Part of a small language model's weights: 20.4M parameters, tied embeddings.
Each number is 200 + 20 x the weight over the matrix's rms, rounded and kept within 0 to 999. Layers, rows and columns count from 0.

# o: layer 16 attention output (transposed), 512x256, rms 0.144, rows 230-243, columns 0-255
# v: layer 16 attention value, 512x256, rms 0.111, rows 231-243, columns 0-255
o230,206,175,221,211,229,195,165,220,205,222,212,206,233,166,170,195,229,203,209,175,217,223,200,213,174,175,197,189,204,195,223,209,242,196,202,228,204,194,206,194,200,204,212,194,162,256,213,202,188,167,182,164,210,195,198,258,194,220,196,179,217,244,205,205,165,187,183,188,219,200,194,175,167,175,190,196,200,177,142,207,195,174,188,174,171,171,210,209,214,211,180,188,198,202,170,208,179,192,236,226,207,187,200,224,202,187,211,204,223,191,229,215,175,213,224,225,210,224,169,197,208,212,212,193,218,211,215,191,214,190,225,188,227,153,164,222,186,218,200,176,214,215,215,223,179,227,205,190,210,198,198,217,215,187,203,191,223,213,205,170,220,211,208,205,226,214,215,199,167,197,199,222,183,189,209,204,215,219,181,215,214,215,190,192,201,194,156,160,222,227,203,204,215,225,202,195,249,182,166,200,174,204,215,204,189,216,192,177,176,197,213,202,222,218,182,179,171,188,205,205,203,172,201,184,212,156,194,173,193,183,208,185,237,183,187,218,203,234,194,210,193,180,209,165,176,173,224,186,208,187,184,210,227,187,224,216
v231,158,183,256,209,184,176,220,182,177,186,196,204,216,212,206,188,202,192,216,180,199,182,205,209,187,146,207,202,208,203,206,201,167,184,216,197,198,157,186,190,210,209,216,201,202,173,226,201,142,197,163,200,187,215,174,211,194,191,205,212,218,193,199,206,206,217,221,158,172,175,203,212,210,197,204,200,191,219,179,187,217,214,212,200,194,188,211,204,214,212,205,193,190,193,175,198,234,172,185,198,168,224,221,217,196,197,167,205,223,241,199,191,229,220,193,221,212,192,232,213,198,210,206,198,171,185,187,232,194,217,201,191,228,210,224,189,220,202,219,195,185,186,208,202,200,235,204,211,220,200,189,225,202,184,209,179,217,189,206,215,206,194,208,207,230,205,161,209,201,189,204,244,203,160,161,190,238,193,187,201,184,192,191,184,169,190,197,168,173,206,213,189,216,229,208,221,206,198,196,221,176,231,215,205,219,209,186,162,208,210,204,204,176,167,184,172,236,213,189,232,182,177,187,217,213,183,184,215,182,188,209,198,207,216,223,192,228,229,197,208,190,222,196,197,203,199,172,193,182,191,195,197,193,227,208,196
o231,204,218,173,202,220,200,208,213,244,217,199,203,205,212,183,205,204,184,189,198,180,203,198,192,169,214,205,236,179,209,163,202,201,205,225,183,225,212,199,198,194,203,186,218,175,193,209,198,201,191,205,214,184,193,225,189,162,212,169,211,217,200,188,203,181,178,195,229,218,210,221,200,213,202,208,204,193,191,188,205,208,184,181,218,238,209,180,221,221,227,231,236,230,198,233,222,220,236,216,173,246,173,189,192,224,175,211,197,183,215,205,154,184,207,190,195,181,191,229,200,230,188,166,203,207,209,188,186,191,200,196,218,157,205,200,203,212,195,193,193,232,198,188,209,214,202,181,193,162,193,197,178,207,199,235,225,207,207,209,181,184,231,204,211,183,187,210,208,157,176,221,182,238,204,203,214,199,207,196,202,231,182,183,212,209,165,230,223,203,220,215,187,201,199,237,204,176,213,197,189,193,190,201,181,175,165,199,213,212,191,194,197,210,204,182,231,191,193,192,180,185,193,206,188,165,183,191,176,199,151,190,195,212,179,172,203,205,200,206,208,213,191,194,183,165,173,171,196,224,236,198,206,222,198,200,211
v232,186,217,218,193,203,244,208,211,205,217,177,190,188,239,195,206,193,243,209,207,215,189,195,179,191,218,215,202,225,222,224,217,180,195,204,194,239,210,196,217,183,190,216,193,208,171,247,184,202,179,218,228,207,209,189,176,224,209,179,215,217,180,202,194,219,187,220,222,206,184,220,196,221,173,220,175,218,195,172,156,211,227,209,151,194,223,190,196,162,195,186,190,205,184,192,179,193,196,188,188,204,196,197,214,234,191,225,214,190,176,181,222,211,229,177,183,202,219,176,209,171,204,189,217,208,238,203,183,182,204,208,199,204,210,210,227,187,216,193,164,182,213,161,204,201,210,214,202,197,195,191,204,194,182,164,217,177,188,205,176,216,195,193,179,203,189,222,180,159,203,200,151,194,180,194,217,202,224,183,198,203,170,212,202,194,170,211,191,175,173,205,198,224,207,218,190,190,244,206,206,179,246,186,217,210,184,207,205,200,199,214,220,195,168,185,224,197,191,203,206,207,215,160,234,194,211,229,200,193,163,214,209,204,169,165,194,195,190,181,203,194,241,218,220,156,171,156,226,211,193,214,196,207,197,227,187
o232,205,214,178,186,211,174,230,191,198,197,227,170,201,229,157,175,194,198,206,168,198,213,193,171,206,183,156,217,177,186,204,229,213,176,205,219,194,200,240,223,220,205,180,213,225,231,167,217,211,215,216,195,176,220,269,232,194,210,190,202,182,195,220,217,197,221,176,209,185,189,159,209,169,199,201,187,210,188,223,212,194,208,238,194,231,199,175,177,182,182,202,222,223,189,227,201,194,198,199,201,194,187,192,165,201,195,221,216,193,219,200,170,207,191,180,207,211,189,239,184,189,202,167,196,216,160,205,205,206,205,184,201,204,226,190,186,206,222,208,187,194,193,191,173,208,211,191,180,205,217,228,203,201,236,211,171,177,208,198,182,226,200,180,187,210,181,186,176,226,193,198,213,197,200,192,195,199,217,207,208,199,182,236,233,219,207,175,237,207,199,187,178,198,192,218,219,200,172,217,152,198,195,221,219,180,229,175,212,202,215,167,181,215,212,205,215,209,211,212,195,200,194,206,198,167,182,206,195,230,214,162,199,185,175,216,190,208,188,207,228,196,194,211,189,218,226,238,189,184,218,183,186,183,214,145,196
v233,209,183,207,188,216,139,209,204,154,216,190,193,223,206,197,199,204,198,233,194,223,202,214,194,191,206,188,221,209,187,192,200,194,193,210,190,213,220,206,162,200,167,229,210,198,189,215,206,200,200,194,166,153,178,183,209,178,208,211,188,160,197,179,207,200,232,203,162,195,153,206,245,194,202,181,212,190,175,193,184,202,211,182,203,164,174,228,192,213,169,208,243,231,197,217,199,240,197,179,214,172,214,186,210,197,187,190,196,208,169,188,197,215,173,208,241,221,194,176,221,248,213,168,178,204,198,218,218,191,223,191,203,227,211,172,165,229,187,231,224,196,194,204,189,187,225,195,175,211,185,176,213,191,185,227,192,215,203,170,223,221,201,202,225,214,241,175,211,189,200,206,242,197,178,200,176,164,221,176,198,201,180,210,243,233,229,209,214,220,201,207,174,189,201,234,183,184,216,186,184,170,206,209,186,204,223,185,220,183,204,185,189,188,200,195,246,185,190,184,208,172,210,181,171,224,137,231,220,220,160,210,227,175,224,218,226,198,184,198,216,184,197,201,208,167,166,216,244,235,189,194,193,198,196,192,193
o233,202,203,221,210,206,232,223,184,229,215,198,177,207,208,189,208,204,177,188,212,189,180,209,207,181,168,208,208,166,226,200,227,192,180,211,231,219,198,209,223,211,199,204,179,210,260,196,202,227,201,216,196,202,197,198,179,214,215,191,170,217,196,201,235,202,217,212,191,197,229,205,191,229,184,168,181,179,223,191,199,212,176,191,183,217,226,195,217,217,217,232,163,179,194,187,234,175,191,233,171,209,164,208,209,210,232,181,205,184,209,168,181,210,242,173,165,193,172,165,211,205,230,208,191,189,221,194,191,222,204,192,182,189,214,204,198,209,229,180,228,206,219,157,202,224,182,182,207,180,235,200,170,187,178,170,201,204,207,178,211,197,213,209,216,197,203,191,230,226,171,222,181,208,218,162,225,226,183,223,189,200,246,218,190,184,153,188,187,222,194,157,214,279,220,217,181,167,175,219,196,207,200,239,201,170,180,191,209,167,216,184,191,230,187,193,227,201,205,163,172,201,196,193,199,177,208,190,207,192,202,195,159,212,167,214,198,202,205,193,180,185,207,200,210,189,178,161,190,194,196,198,240,213,204,184,154
v234,170,191,210,204,220,182,203,222,213,194,219,182,183,202,182,190,199,165,224,195,174,207,201,229,217,233,204,198,166,171,202,210,195,207,174,203,201,183,221,195,204,206,177,185,171,203,216,235,218,187,210,174,221,242,215,203,191,192,185,215,200,200,163,218,199,192,210,203,228,190,224,189,214,206,203,194,214,223,151,188,206,224,226,195,185,185,196,202,232,215,189,195,190,182,207,177,170,198,202,216,200,208,222,231,174,174,190,194,214,178,220,189,191,177,209,224,182,154,222,176,225,175,164,175,200,229,178,198,176,189,192,207,199,204,227,198,218,203,184,204,212,198,181,206,187,179,186,217,236,180,223,178,247,192,226,211,222,192,175,206,178,193,241,216,220,210,204,173,203,184,204,213,213,197,215,180,222,188,200,190,212,215,218,193,170,191,204,209,182,189,205,182,187,205,185,219,193,178,195,190,238,203,202,170,205,205,202,218,194,209,184,204,189,220,238,198,229,190,206,224,199,211,210,183,202,211,215,198,202,169,201,178,222,205,235,201,168,198,178,190,213,214,217,196,243,206,190,204,199,184,208,179,178,192,197,206
o234,214,219,203,182,180,212,164,187,228,217,198,200,197,199,225,195,203,222,212,197,156,156,203,174,227,206,180,190,201,241,180,214,194,207,229,208,207,222,189,189,187,199,187,228,204,177,215,188,188,193,184,178,169,183,152,175,195,218,190,187,216,210,209,195,212,187,201,182,202,207,208,220,191,175,250,216,182,192,194,229,206,177,191,198,209,215,180,180,193,204,189,223,203,187,210,204,211,191,216,187,224,150,205,206,204,194,165,166,207,191,226,223,199,233,203,204,227,241,166,205,205,208,194,187,208,184,244,202,174,208,215,193,190,222,179,203,228,192,200,187,185,230,223,207,200,204,188,199,177,236,204,187,181,192,210,216,209,193,199,184,205,217,189,178,216,198,182,209,201,220,198,194,217,200,205,199,207,172,223,148,212,210,168,192,193,208,194,187,207,204,218,245,200,201,220,223,215,203,208,166,159,193,230,224,206,222,204,175,222,187,218,203,210,184,203,217,204,189,191,193,193,209,204,169,179,213,178,198,177,199,209,229,179,198,173,212,211,221,212,201,219,205,180,201,197,179,194,205,192,197,162,188,239,209,201,195
v235,239,185,203,193,169,206,183,189,214,199,182,198,205,203,230,166,129,201,194,198,177,201,205,175,235,218,212,183,219,207,212,209,184,195,225,218,237,207,226,204,218,210,177,219,210,167,214,192,189,205,187,185,222,207,206,190,181,230,206,166,153,203,179,207,184,196,233,210,203,226,197,215,179,182,170,200,174,219,194,217,183,218,205,199,200,211,185,241,189,215,214,208,230,204,185,166,174,218,213,196,231,197,163,161,201,208,216,222,242,210,193,195,192,173,204,207,161,204,191,220,209,224,203,231,213,197,176,206,197,197,226,216,182,211,208,197,169,207,198,218,196,196,179,225,201,173,208,209,186,173,198,227,158,216,223,210,181,193,178,191,187,181,201,212,196,203,181,207,166,225,234,189,191,170,226,207,186,205,202,201,247,181,218,177,179,198,203,161,206,210,179,219,206,177,201,183,209,188,225,180,208,171,199,205,221,225,202,208,201,189,205,207,214,219,190,198,204,159,173,207,190,189,174,208,224,173,214,205,196,200,232,215,251,227,200,216,193,203,208,183,184,181,189,221,201,231,226,214,213,202,161,223,154,184,181,197
o235,190,193,229,209,224,207,230,204,155,199,182,215,212,201,200,227,247,225,204,242,210,193,198,197,206,186,193,188,192,192,188,178,222,214,167,164,201,156,195,179,228,178,185,206,222,233,193,217,191,219,190,176,204,230,184,198,182,169,265,211,203,176,198,218,243,209,211,185,198,177,203,192,217,199,204,218,221,194,233,210,205,186,179,223,177,204,166,175,185,199,203,186,203,207,201,203,214,243,206,175,192,197,213,225,179,177,183,183,170,195,177,192,191,198,204,203,216,186,188,191,206,200,202,177,224,185,208,206,173,211,180,184,216,230,207,209,221,222,197,193,172,202,235,178,209,224,220,199,192,173,257,216,239,175,183,193,213,215,192,205,218,206,177,177,212,193,198,198,221,168,213,198,194,205,197,231,212,166,185,188,189,210,222,190,194,201,185,194,213,165,216,180,204,207,189,190,198,196,202,207,188,216,167,196,161,151,191,217,201,199,225,240,225,193,192,196,207,190,210,193,215,198,196,188,207,204,230,212,194,206,208,194,176,205,193,221,206,179,209,224,200,196,203,205,205,183,217,158,168,228,236,171,242,169,162,192
v236,236,203,196,197,215,189,201,199,161,177,188,200,220,197,231,221,212,197,179,209,185,211,184,223,243,188,206,206,194,208,209,223,185,216,240,193,205,241,203,186,227,201,195,192,173,221,183,171,201,192,186,189,185,146,196,176,186,214,177,216,180,198,175,206,191,204,200,188,247,183,207,174,203,175,207,208,201,209,197,193,221,224,158,213,198,198,187,199,212,211,206,214,212,209,191,194,179,160,191,219,181,184,210,201,184,230,209,214,221,203,200,217,208,177,167,195,207,185,200,179,222,189,220,200,220,174,182,200,193,236,179,198,184,212,193,172,205,185,192,232,213,193,201,215,213,215,180,176,209,180,181,206,212,175,192,185,210,206,216,218,184,204,206,213,197,214,170,181,177,152,201,204,189,234,169,215,208,224,190,209,183,222,183,212,182,212,215,155,172,197,196,222,211,228,183,195,183,215,211,172,183,187,214,179,191,192,221,216,184,205,224,185,213,198,222,212,229,178,201,210,203,207,201,246,215,171,236,239,203,194,198,218,187,216,192,216,210,206,184,162,179,203,214,199,185,208,217,209,203,179,217,181,183,206,202,183
o236,178,202,206,208,170,197,212,192,204,203,185,198,188,200,171,182,237,198,175,201,178,191,195,170,165,192,207,180,200,177,193,211,171,162,185,211,226,171,203,203,188,201,191,191,216,193,217,216,218,237,189,195,184,232,210,207,172,196,197,152,215,220,195,197,205,203,185,160,177,223,198,201,222,231,209,194,192,229,173,218,177,236,231,181,235,206,182,211,209,221,205,213,178,213,198,173,186,216,216,207,227,204,206,240,220,189,183,207,176,184,212,199,193,199,207,247,191,197,173,190,195,221,182,196,168,223,208,221,179,180,228,187,210,207,181,235,201,217,199,200,193,210,199,181,217,207,242,207,185,238,229,174,184,223,207,210,175,209,193,160,181,165,227,203,227,201,195,200,218,189,210,237,227,207,168,203,207,219,240,190,212,214,223,201,213,192,161,214,229,194,168,217,218,182,211,199,193,192,206,200,228,192,193,197,218,210,197,218,210,188,197,201,218,228,185,217,231,195,166,180,179,204,173,191,190,204,182,179,181,201,239,179,160,189,188,196,210,174,206,217,195,194,180,214,194,180,216,191,171,205,190,225,195,216,210,201
v237,203,195,212,221,181,216,248,206,172,186,179,202,202,198,224,190,179,183,174,195,232,224,232,170,233,188,205,197,211,193,185,197,198,192,199,222,179,187,209,202,181,222,193,204,197,231,165,194,213,206,197,197,203,185,193,156,167,212,194,199,207,235,225,203,213,201,232,180,215,239,196,178,172,167,203,175,232,186,192,186,180,172,176,161,227,224,196,197,237,208,241,176,228,160,249,198,180,203,170,192,218,249,232,190,203,211,218,236,198,194,195,206,217,187,220,221,161,188,226,186,212,179,196,187,230,227,185,181,190,187,210,224,179,216,187,193,200,185,226,213,185,198,201,184,219,237,215,186,210,175,210,157,195,201,183,230,171,195,188,206,173,194,170,212,221,191,193,184,223,203,202,209,223,203,174,197,195,218,190,173,201,204,204,199,214,217,214,180,173,238,175,217,208,219,192,226,185,232,198,197,201,210,185,181,177,179,212,187,217,179,203,188,228,182,223,189,226,174,189,199,193,213,174,196,200,191,219,205,201,201,189,227,205,168,202,199,209,174,174,192,192,183,248,211,190,180,159,225,200,182,236,196,198,217,183,240
o237,169,221,189,194,232,217,205,217,227,157,218,210,203,167,192,174,193,220,172,244,205,216,177,200,193,220,190,197,174,216,193,208,208,200,246,220,215,205,245,200,212,195,185,191,205,203,224,220,199,202,156,191,201,203,187,222,201,181,199,199,229,226,210,210,214,201,177,214,176,199,214,227,214,190,202,187,183,202,182,209,201,226,229,201,198,197,179,193,180,197,185,241,191,223,162,196,172,219,235,181,189,174,177,246,203,177,191,209,201,194,199,204,195,220,208,223,220,169,171,192,160,212,205,173,173,212,176,174,235,213,203,213,214,158,217,204,184,235,177,201,221,188,209,170,164,170,167,166,194,228,206,211,232,198,213,167,165,196,197,170,203,176,210,168,200,189,216,204,167,225,184,198,244,200,220,168,194,177,224,185,185,200,227,237,174,214,208,182,224,164,234,199,196,190,232,214,207,190,214,188,207,178,193,201,213,201,210,251,226,187,193,210,189,221,204,211,194,198,186,199,202,201,184,194,209,222,189,202,219,198,214,221,193,193,207,182,205,185,222,168,194,221,205,197,190,223,234,184,170,201,189,182,195,191,213,155
v238,187,205,211,203,204,182,176,190,178,216,189,207,179,185,202,205,180,207,200,187,203,196,179,174,204,194,198,230,199,176,211,179,212,189,211,210,208,199,183,215,192,218,219,230,157,228,177,204,200,217,193,178,177,197,208,200,186,216,169,196,203,191,197,177,196,228,170,230,211,214,206,181,214,205,211,188,176,180,213,224,179,203,186,185,195,211,166,191,221,177,198,181,199,225,221,158,184,197,172,175,188,207,216,206,221,198,194,220,186,181,204,211,232,212,199,225,198,207,202,197,225,190,200,190,227,196,206,204,239,224,191,227,197,199,151,222,209,211,179,186,182,197,238,220,188,228,202,209,235,226,198,215,208,217,211,179,206,217,181,212,211,204,157,221,190,203,166,187,202,203,213,213,195,173,220,232,231,192,231,184,206,200,179,204,240,190,237,194,212,203,199,187,178,204,203,227,225,227,184,232,188,203,142,221,197,169,198,178,173,206,197,195,174,197,202,172,204,215,191,172,188,216,199,178,203,161,204,217,204,207,210,184,180,227,208,184,202,192,213,247,207,199,214,192,216,222,216,163,222,230,193,185,205,206,202,208
o238,228,232,221,238,220,209,184,207,227,204,201,200,204,174,195,176,172,180,216,240,221,187,231,210,200,189,207,175,195,210,215,206,216,207,228,205,185,174,222,188,211,185,191,194,195,169,221,183,248,188,204,201,218,147,196,197,216,215,206,170,205,179,204,227,194,189,217,198,203,212,207,234,225,181,197,183,188,174,215,194,213,227,208,208,211,179,179,210,215,198,204,211,204,173,195,209,214,202,188,204,178,190,203,218,206,174,229,213,216,219,191,169,180,198,158,186,210,171,198,214,212,204,240,221,170,193,183,189,190,189,186,224,206,184,216,174,190,220,207,206,200,237,178,157,205,217,221,169,177,167,199,188,193,211,217,253,196,213,195,185,174,189,222,212,175,198,200,234,194,190,156,209,190,197,204,185,199,183,209,201,186,189,201,188,201,181,233,193,175,193,215,204,175,187,170,214,190,186,251,210,223,179,209,207,185,188,183,198,200,175,164,212,176,188,212,216,249,217,174,201,193,214,201,237,204,196,184,193,173,209,160,197,195,186,196,180,213,205,183,166,199,212,218,219,201,191,223,218,216,216,227,212,209,192,207,199
v239,192,225,204,188,210,217,216,177,243,170,190,163,171,183,190,231,183,233,223,214,201,219,178,217,189,206,192,238,187,167,195,166,227,229,210,206,222,204,207,212,205,239,193,177,203,205,187,200,232,194,175,225,172,181,224,210,191,204,205,174,225,191,164,203,165,210,235,216,189,207,211,185,192,200,228,220,224,242,190,183,194,210,198,197,190,196,184,204,185,240,177,202,202,191,186,202,177,163,184,215,152,236,195,205,236,204,185,208,215,191,199,199,213,169,204,186,200,202,228,209,190,199,200,229,192,230,183,211,214,212,188,210,191,195,163,200,201,179,156,224,196,175,177,196,234,190,212,214,203,206,212,170,211,224,206,214,201,208,197,234,220,214,205,220,192,221,182,172,209,178,189,200,195,144,207,194,233,201,155,207,186,193,183,191,221,198,203,193,173,190,195,169,194,187,187,220,220,206,177,193,211,201,191,228,218,177,198,145,214,193,174,192,205,200,197,213,204,212,188,181,163,211,187,234,199,185,209,213,218,215,225,179,235,224,183,191,226,183,221,217,190,216,184,188,223,217,196,176,213,198,216,207,164,182,213,178
o239,223,178,216,205,196,186,152,186,218,230,231,221,198,176,197,174,233,213,226,195,241,182,186,207,225,210,180,204,201,194,181,202,178,193,188,197,200,160,236,197,203,179,231,187,217,191,205,189,180,200,194,158,221,217,209,173,232,192,171,188,228,186,226,205,193,181,187,210,251,210,192,216,204,195,189,195,196,150,233,217,198,210,208,207,235,184,176,203,216,194,198,192,219,168,206,179,199,224,192,189,185,173,190,205,186,180,163,186,143,222,206,200,207,225,246,217,196,192,201,209,226,227,190,192,226,192,194,179,199,205,165,232,212,178,237,213,201,204,201,164,200,224,225,207,188,197,209,198,175,205,230,219,199,158,224,218,181,193,233,183,162,192,174,218,226,192,216,206,174,211,231,222,185,185,196,200,176,202,206,215,233,186,207,211,155,185,182,213,222,195,191,209,161,178,213,186,217,181,225,213,194,203,204,200,206,209,196,193,185,207,195,222,190,163,195,221,215,198,219,208,206,165,212,215,190,182,194,178,197,196,186,168,207,223,215,219,197,199,179,197,179,218,233,188,184,185,199,214,178,226,200,202,213,229,190,207
v240,180,197,209,180,189,200,217,213,201,166,212,221,181,195,193,232,205,205,183,208,133,199,177,205,181,222,209,219,201,222,237,217,221,214,215,217,217,219,213,192,220,226,183,192,218,189,209,216,202,201,206,207,196,181,201,234,187,194,187,216,242,196,191,185,178,220,231,185,182,200,216,165,195,234,188,223,190,214,207,194,226,204,188,199,211,213,189,197,205,221,204,193,196,222,188,199,205,202,191,202,219,158,227,182,170,215,195,245,203,204,169,209,169,201,207,200,205,188,206,208,152,170,253,230,212,217,212,196,207,160,202,174,189,214,215,212,201,158,171,211,174,183,203,188,219,206,198,172,206,207,165,186,201,203,185,221,195,222,181,210,190,193,198,215,237,169,185,188,217,208,224,189,220,208,212,209,212,190,203,195,243,220,184,173,183,166,197,201,223,190,202,201,214,181,212,183,183,222,189,199,202,187,235,204,192,197,206,207,210,228,207,202,191,197,188,208,198,212,240,192,186,204,180,210,217,206,191,203,172,197,154,197,197,188,193,176,223,211,181,164,195,221,179,237,222,196,211,203,144,191,200,175,226,235,169,218
o240,218,219,202,225,170,206,188,206,208,205,208,196,194,188,225,210,188,200,197,192,166,209,199,200,228,254,167,186,204,232,143,165,200,169,182,231,208,180,157,213,205,235,239,178,202,159,189,216,173,185,183,218,207,216,202,197,183,201,169,205,165,180,214,193,220,182,193,197,235,206,210,213,202,221,192,177,195,202,199,199,179,202,218,191,220,146,211,183,193,196,181,214,188,182,230,190,203,204,189,199,192,234,188,206,211,198,219,188,209,191,258,217,230,211,174,211,232,211,185,169,208,213,158,224,231,189,184,222,197,223,164,197,187,229,174,182,194,186,197,184,231,192,210,206,210,181,199,190,191,226,208,201,199,217,202,181,212,179,198,200,175,188,194,198,217,208,201,199,191,208,214,214,195,223,206,214,191,216,231,225,201,178,205,229,210,212,195,223,178,217,203,184,179,215,184,215,198,181,194,196,189,189,180,178,170,203,212,244,216,184,193,197,217,204,196,175,192,206,183,204,197,206,197,239,186,185,205,194,201,199,218,210,178,180,170,196,164,195,233,209,191,205,215,204,182,188,181,215,213,216,221,213,202,219,224,208
v241,159,241,208,206,182,187,230,227,213,185,197,223,168,180,205,204,194,164,210,170,147,161,183,215,251,167,209,173,176,212,229,211,192,186,180,221,208,227,217,226,204,185,188,177,194,204,170,219,206,209,226,177,175,199,182,205,196,197,240,215,200,193,179,197,243,176,176,209,159,214,220,185,190,218,232,211,210,197,167,210,195,182,174,212,185,157,210,218,166,201,207,190,221,200,200,223,213,262,207,197,215,198,186,248,206,191,201,178,185,236,175,224,207,191,191,198,208,182,189,178,211,200,184,189,166,232,193,174,205,210,214,196,183,200,199,222,210,206,220,167,216,229,200,177,193,184,201,203,212,220,211,214,182,177,210,228,216,210,198,213,243,209,213,191,221,197,217,197,178,232,200,222,203,226,230,219,227,211,178,214,228,195,221,187,205,211,185,229,230,181,206,193,208,201,163,159,172,207,191,177,216,213,210,230,160,220,178,198,190,226,166,193,194,213,160,219,200,210,223,209,202,211,162,183,209,208,198,213,231,206,201,196,229,207,190,209,203,237,174,168,221,176,176,201,210,200,198,195,206,198,163,178,181,194,204,218
o241,212,206,215,205,227,214,194,160,190,212,235,193,208,216,202,200,204,189,201,233,152,195,198,243,219,194,205,223,203,190,213,176,199,224,203,159,209,230,188,224,208,181,223,196,178,187,196,180,179,186,217,202,205,195,224,226,210,182,201,199,221,204,232,202,214,210,203,153,221,228,203,196,185,195,168,163,210,169,202,160,214,203,212,169,216,208,230,171,180,208,194,187,200,180,184,207,193,177,166,221,174,225,190,167,188,215,236,197,192,178,220,247,208,196,207,231,220,210,185,182,200,215,214,186,221,192,220,198,170,206,216,201,223,177,194,193,194,202,194,221,204,179,215,250,157,201,207,233,168,237,175,224,189,188,215,153,209,192,205,184,195,240,186,192,208,213,198,215,210,188,204,181,243,193,189,195,214,156,167,191,207,196,201,209,190,185,165,230,193,238,204,202,180,204,196,222,187,174,156,242,196,211,207,212,196,213,205,200,196,162,201,185,237,220,226,175,182,213,192,187,225,199,205,176,196,186,175,190,146,202,181,214,187,197,194,231,192,195,222,193,204,217,199,208,200,175,161,197,188,221,211,188,226,192,193,230
v242,186,170,198,189,213,209,188,215,186,202,213,172,199,211,173,206,182,181,155,189,187,212,204,227,142,220,211,157,233,214,197,228,188,197,201,206,168,205,170,204,176,184,186,210,205,190,181,162,209,192,185,222,194,212,197,215,213,227,232,170,261,241,240,161,198,223,192,208,194,195,207,225,178,194,173,209,203,181,190,188,201,171,164,213,213,230,204,189,221,207,241,190,183,223,195,190,193,183,227,162,184,204,222,223,189,223,197,199,178,188,196,196,186,226,202,164,179,230,194,252,208,213,217,203,221,191,193,234,249,220,196,155,202,203,210,220,176,181,203,220,213,161,187,196,183,192,210,225,206,201,207,200,178,193,209,190,198,207,204,209,208,190,191,195,240,162,186,188,223,215,201,200,198,196,186,215,201,201,217,197,210,190,174,198,166,198,196,206,174,200,192,187,209,214,194,193,217,203,212,184,204,188,187,211,191,174,184,205,205,220,219,205,191,214,185,181,216,223,166,219,209,195,200,207,167,208,195,235,185,207,202,209,216,202,200,206,192,186,211,173,251,191,191,194,207,180,204,214,157,210,222,206,190,205,215,212
o242,197,183,177,190,190,174,210,218,209,180,198,222,199,181,234,185,192,205,207,215,208,210,197,215,211,192,216,202,208,177,177,175,218,195,186,208,219,159,194,191,234,212,216,193,191,200,200,217,180,195,187,229,219,178,202,230,171,187,189,220,191,187,196,233,192,183,174,182,204,195,192,194,196,198,220,186,187,212,200,224,187,175,193,161,184,138,217,193,199,201,201,215,210,212,212,191,165,217,176,181,194,232,214,214,195,202,218,230,194,219,205,211,183,223,204,184,231,187,183,197,211,182,193,239,175,236,155,221,192,199,215,226,198,194,179,197,216,199,200,177,204,205,219,208,169,201,190,181,225,206,179,181,211,239,221,220,220,207,190,194,177,191,167,203,175,201,192,221,171,193,225,185,210,222,222,193,196,236,187,236,163,199,190,185,219,185,209,197,220,209,230,193,205,200,175,188,202,176,206,193,205,194,195,183,211,224,212,155,176,218,220,194,230,203,210,191,201,208,204,192,212,201,197,184,216,194,184,195,254,210,223,210,203,200,196,192,243,205,178,192,194,244,188,180,200,219,215,164,225,196,192,210,188,180,181,205
v243,203,222,192,219,226,193,212,181,200,171,159,188,167,204,214,176,159,205,192,190,215,159,190,157,212,196,176,216,185,204,207,183,197,196,203,223,204,182,195,193,214,225,214,223,180,212,191,191,215,202,229,216,222,220,188,206,224,175,199,191,192,195,215,189,208,194,200,193,215,188,205,183,175,186,216,180,165,198,203,237,225,219,157,182,258,199,195,225,186,201,169,157,237,198,236,215,200,232,227,216,209,185,198,208,220,182,190,183,175,200,233,220,220,197,172,172,184,199,204,197,200,152,261,220,215,194,206,216,213,159,174,202,212,184,223,215,224,199,243,177,190,210,204,212,204,169,228,155,170,213,173,203,211,205,185,167,213,205,200,211,199,208,186,225,188,200,199,209,211,209,197,220,192,225,217,193,189,232,189,212,181,196,226,215,213,208,189,183,186,181,169,183,205,170,216,189,199,203,217,195,189,205,157,219,200,192,194,211,200,169,182,198,231,181,195,179,210,233,216,216,178,220,170,203,213,228,201,198,229,222,184,209,204,203,172,185,231,203,220,212,227,225,218,190,184,182,190,203,188,205,144,190,188,226,191,194
o243,226,217,200,172,216,196,183,222,234,168,207,190,196,200,215,227,224,194,216,243,216,212,233,215,214,199,220,204,190,200,193,197,203,220,194,214,205,223,194,213,193,204,213,215,219,218,204,190,219,175,202,178,221,195,206,196,176,233,196,225,175,209,204,202,187,189,194,167,204,202,182,188,184,196,213,201,194,170,233,198,231,233,261,211,199,194,179,212,203,205,190,227,225,190,193,200,247,204,194,200,181,221,200,169,168,199,227,222,207,237,192,189,212,167,184,201,214,187,191,189,194,219,204,167,195,216,225,159,213,223,201,221,184,221,188,177,193,209,178,194,210,202,196,189,199,207,173,175,206,179,215,243,200,187,165,195,179,194,195,197,219,175,212,167,259,214,180,199,177,187,178,177,190,162,226,178,194,214,215,209,186,178,203,161,209,203,193,215,201,190,223,193,175,185,190,210,164,213,181,222,213,190,208,223,236,166,195,220,204,206,213,161,185,232,213,165,219,207,187,162,249,207,190,185,184,183,170,204,195,209,178,186,190,186,196,209,180,181,205,183,147,196,207,242,199,231,180,192,215,200,204,186,151,187,218,207